Weights of a small GPT-style language model, trained from scratch on English Wikipedia.
Size: 19 layers, width 128, 2 heads of 32, MLP 512 GELU.
Architecture: LayerNorm before each block, rotary positions, biases, untied embeddings, attention and MLP in parallel.
Each number is 50 + 10 x the weight over its row's rms, rounded and kept within 0 to 99. Layers, rows and columns count from 0. The size before them is the row's rms in percent of the matrix's.

# layer 15 MLP up, 512x128, rms 0.239, rows 324-334, columns 64-127
104:58 52 47 55 62 36 57 56 18 55 53 44 32 55 55 48 48 59 50 65 43 58 45 51 52 44 66 43 42 54 65 44 44 54 34 38 32 45 44 53 45 58 43 48 42 48 42 44 47 57 42 49 68 67 48 36 51 52 44 65 67 50 49 20
092:42 68 45 42 54 34 44 57 55 54 44 65 54 65 48 57 56 62 44 57 59 51 43 40 53 48 56 59 50 40 39 39 54 53 65 49 64 58 63 47 53 55 67 29 55 41 31 56 55 50 48 40 47 39 48 71 39 43 48 38 44 50 54 49
101:61 58 55 39 63 67 33 57 37 33 59 47 33 45 63 48 59 64 51 58 74 31 53 51 43 29 42 48 43 38 63 62 44 45 37 51 49 54 67 39 46 53 34 59 43 51 43 56 59 30 49 59 57 54 48 61 50 37 52 60 51 38 49 52
110:49 64 41 44 72 51 58 66 38 41 48 46 67 33 43 47 31 51 50 50 73 65 47 47 43 62 40 45 58 37 56 59 46 62 41 37 49 66 33 61 64 62 44 52 49 48 43 53 43 55 40 70 38 38 61 59 46 51 51 34 57 87 49 58
099:60 60 55 59 34 57 50 50 40 40 28 55 63 65 58 32 35 54 43 48 52 52 50 44 65 60 69 24 45 48 25 58 38 49 52 52 52 59 46 43 64 33 55 54 35 52 59 47 51 46 55 60 37 38 36 41 58 49 48 31 56 54 34 68
107:45 44 42 57 55 39 46 35 49 69 29 35 60 64 28 55 67 54 56 72 52 49 47 38 64 49 59 45 48 28 53 53 41 62 45 46 70 71 55 52 55 41 69 54 45 60 62 53 48 34 51 40 70 43 57 39 61 55 46 55 58 48 38 38
106:54 60 39 39 57 56 68 69 59 60 54 37 52 50 31 63 48 45 54 42 43 52 68 64 56 45 42 37 43 45 57 51 38 39 58 54 49 57 64 14 50 52 40 45 49 51 54 60 60 40 60 46 52 52 52 53 58 45 43 39 31 64 44 41
103:43 39 57 46 59 46 53 59 64 43 52 44 48 63 40 68 46 44 67 34 44 51 43 44 58 44 50 52 38 44 27 33 49 35 41 47 43 55 48 68 58 38 60 65 57 52 36 51 50 57 39 58 45 41 50 54 30 52 48 28 27 53 61 58
103:55 60 36 41 54 58 41 48 64 49 58 36 55 41 53 42 51 41 51 33 52 54 53 45 43 72 40 42 45 54 53 40 54 47 36 62 27 44 55 53 56 35 60 39 31 50 66 51 67 38 38 62 42 56 42 68 43 46 48 40 53 45 39 49
108:29 74 58 47 46 50 65 41 42 41 43 58 64 61 31 51 61 50 47 53 51 39 41 50 65 49 41 55 51 54 52 78 41 60 40 59 37 49 46 40 56 51 65 60 53 47 59 49 59 50 49 47 70 44 58 64 48 44 28 60 57 54 53 62
113:47 65 58 38 62 49 53 49 62 42 55 34 69 60 51 59 42 55 55 44 55 42 41 58 60 59 43 36 64 41 58 47 57 43 56 52 52 43 41 58 34 67 64 46 56 45 45 53 42 50 51 51 50 51 42 48 47 26 47 67 35 42 34 49
# layer 15 MLP down (transposed), 512x128, rms 0.186, rows 324-334, columns 64-127
106:43 56 36 52 49 40 40 80 55 42 41 60 50 51 49 66 43 38 43 48 40 45 50 37 54 54 66 37 52 45 57 32 42 38 48 46 47 37 64 70 52 59 50 48 28 45 37 42 41 49 45 56 53 56 59 54 51 32 36 31 59 68 55 38
083:40 47 56 65 44 39 68 40 46 50 59 63 49 57 51 47 49 50 44 56 28 54 66 49 48 48 43 69 39 60 65 45 60 74 63 23 54 45 51 60 53 57 45 51 27 47 56 52 54 56 56 52 74 64 72 40 67 33 46 34 49 41 51 47
104:48 43 50 47 61 58 52 50 45 44 22 52 56 44 56 43 54 40 43 48 36 53 37 39 62 56 43 51 51 51 52 56 67 27 45 71 47 45 57 46 50 37 45 35 41 63 34 55 56 41 38 42 52 30 53 53 48 55 42 42 41 63 48 48
112:56 54 43 34 39 66 60 55 49 40 46 70 48 47 38 42 48 30 60 35 44 44 45 36 63 31 42 37 46 58 64 36 57 66 59 46 72 49 41 45 72 55 46 46 41 29 41 60 55 48 47 39 60 62 57 65 55 52 33 40 50 46 58 50
100:61 47 43 63 54 41 45 47 48 52 38 44 61 50 40 70 45 45 50 23 35 52 59 37 46 71 43 47 50 43 65 54 38 52 52 56 65 54 40 43 37 43 28 51 35 34 48 39 46 56 57 29 54 42 30 39 64 67 55 54 74 48 57 42
101:64 50 49 54 83 41 42 49 69 67 55 46 40 40 51 45 58 62 49 63 45 59 53 35 46 57 27 34 55 62 32 51 62 34 60 49 34 48 53 49 45 41 63 32 44 57 34 65 50 51 55 36 54 45 48 53 60 55 44 46 70 39 52 47
095:46 59 44 53 47 53 46 44 52 40 58 41 61 43 37 52 54 49 58 51 51 52 82 18 46 54 54 61 54 50 58 50 54 48 49 43 46 35 37 44 52 35 56 48 44 46 46 56 62 66 51 58 41 53 61 63 53 64 41 47 44 44 37 73
104:47 48 45 34 50 62 39 63 45 28 51 58 56 38 37 49 51 41 47 43 56 71 50 52 49 50 47 54 48 38 63 50 62 66 37 39 71 35 48 34 50 42 52 24 54 53 56 62 50 54 50 48 51 52 43 63 56 51 36 49 66 32 51 45
101:52 49 37 61 47 43 38 38 26 41 51 57 59 50 36 59 56 58 37 64 54 41 46 46 58 56 46 43 59 38 53 62 37 55 37 56 57 51 44 55 42 64 31 48 40 54 45 34 50 49 40 49 64 58 47 40 54 56 45 50 58 44 58 38
116:62 34 46 53 54 36 56 35 63 60 67 60 52 40 42 51 62 55 41 41 35 47 31 46 51 43 54 58 55 54 56 47 45 55 36 47 54 46 47 50 57 45 39 63 43 63 58 53 41 57 61 51 51 45 44 56 45 47 64 48 24 48 63 53
107:58 49 55 48 52 46 55 63 61 47 54 52 60 47 64 75 45 48 44 47 63 36 49 40 46 48 55 67 25 50 57 41 57 58 42 46 48 31 52 43 38 56 46 52 54 54 64 55 36 57 39 55 65 58 58 42 46 42 68 65 52 53 47 54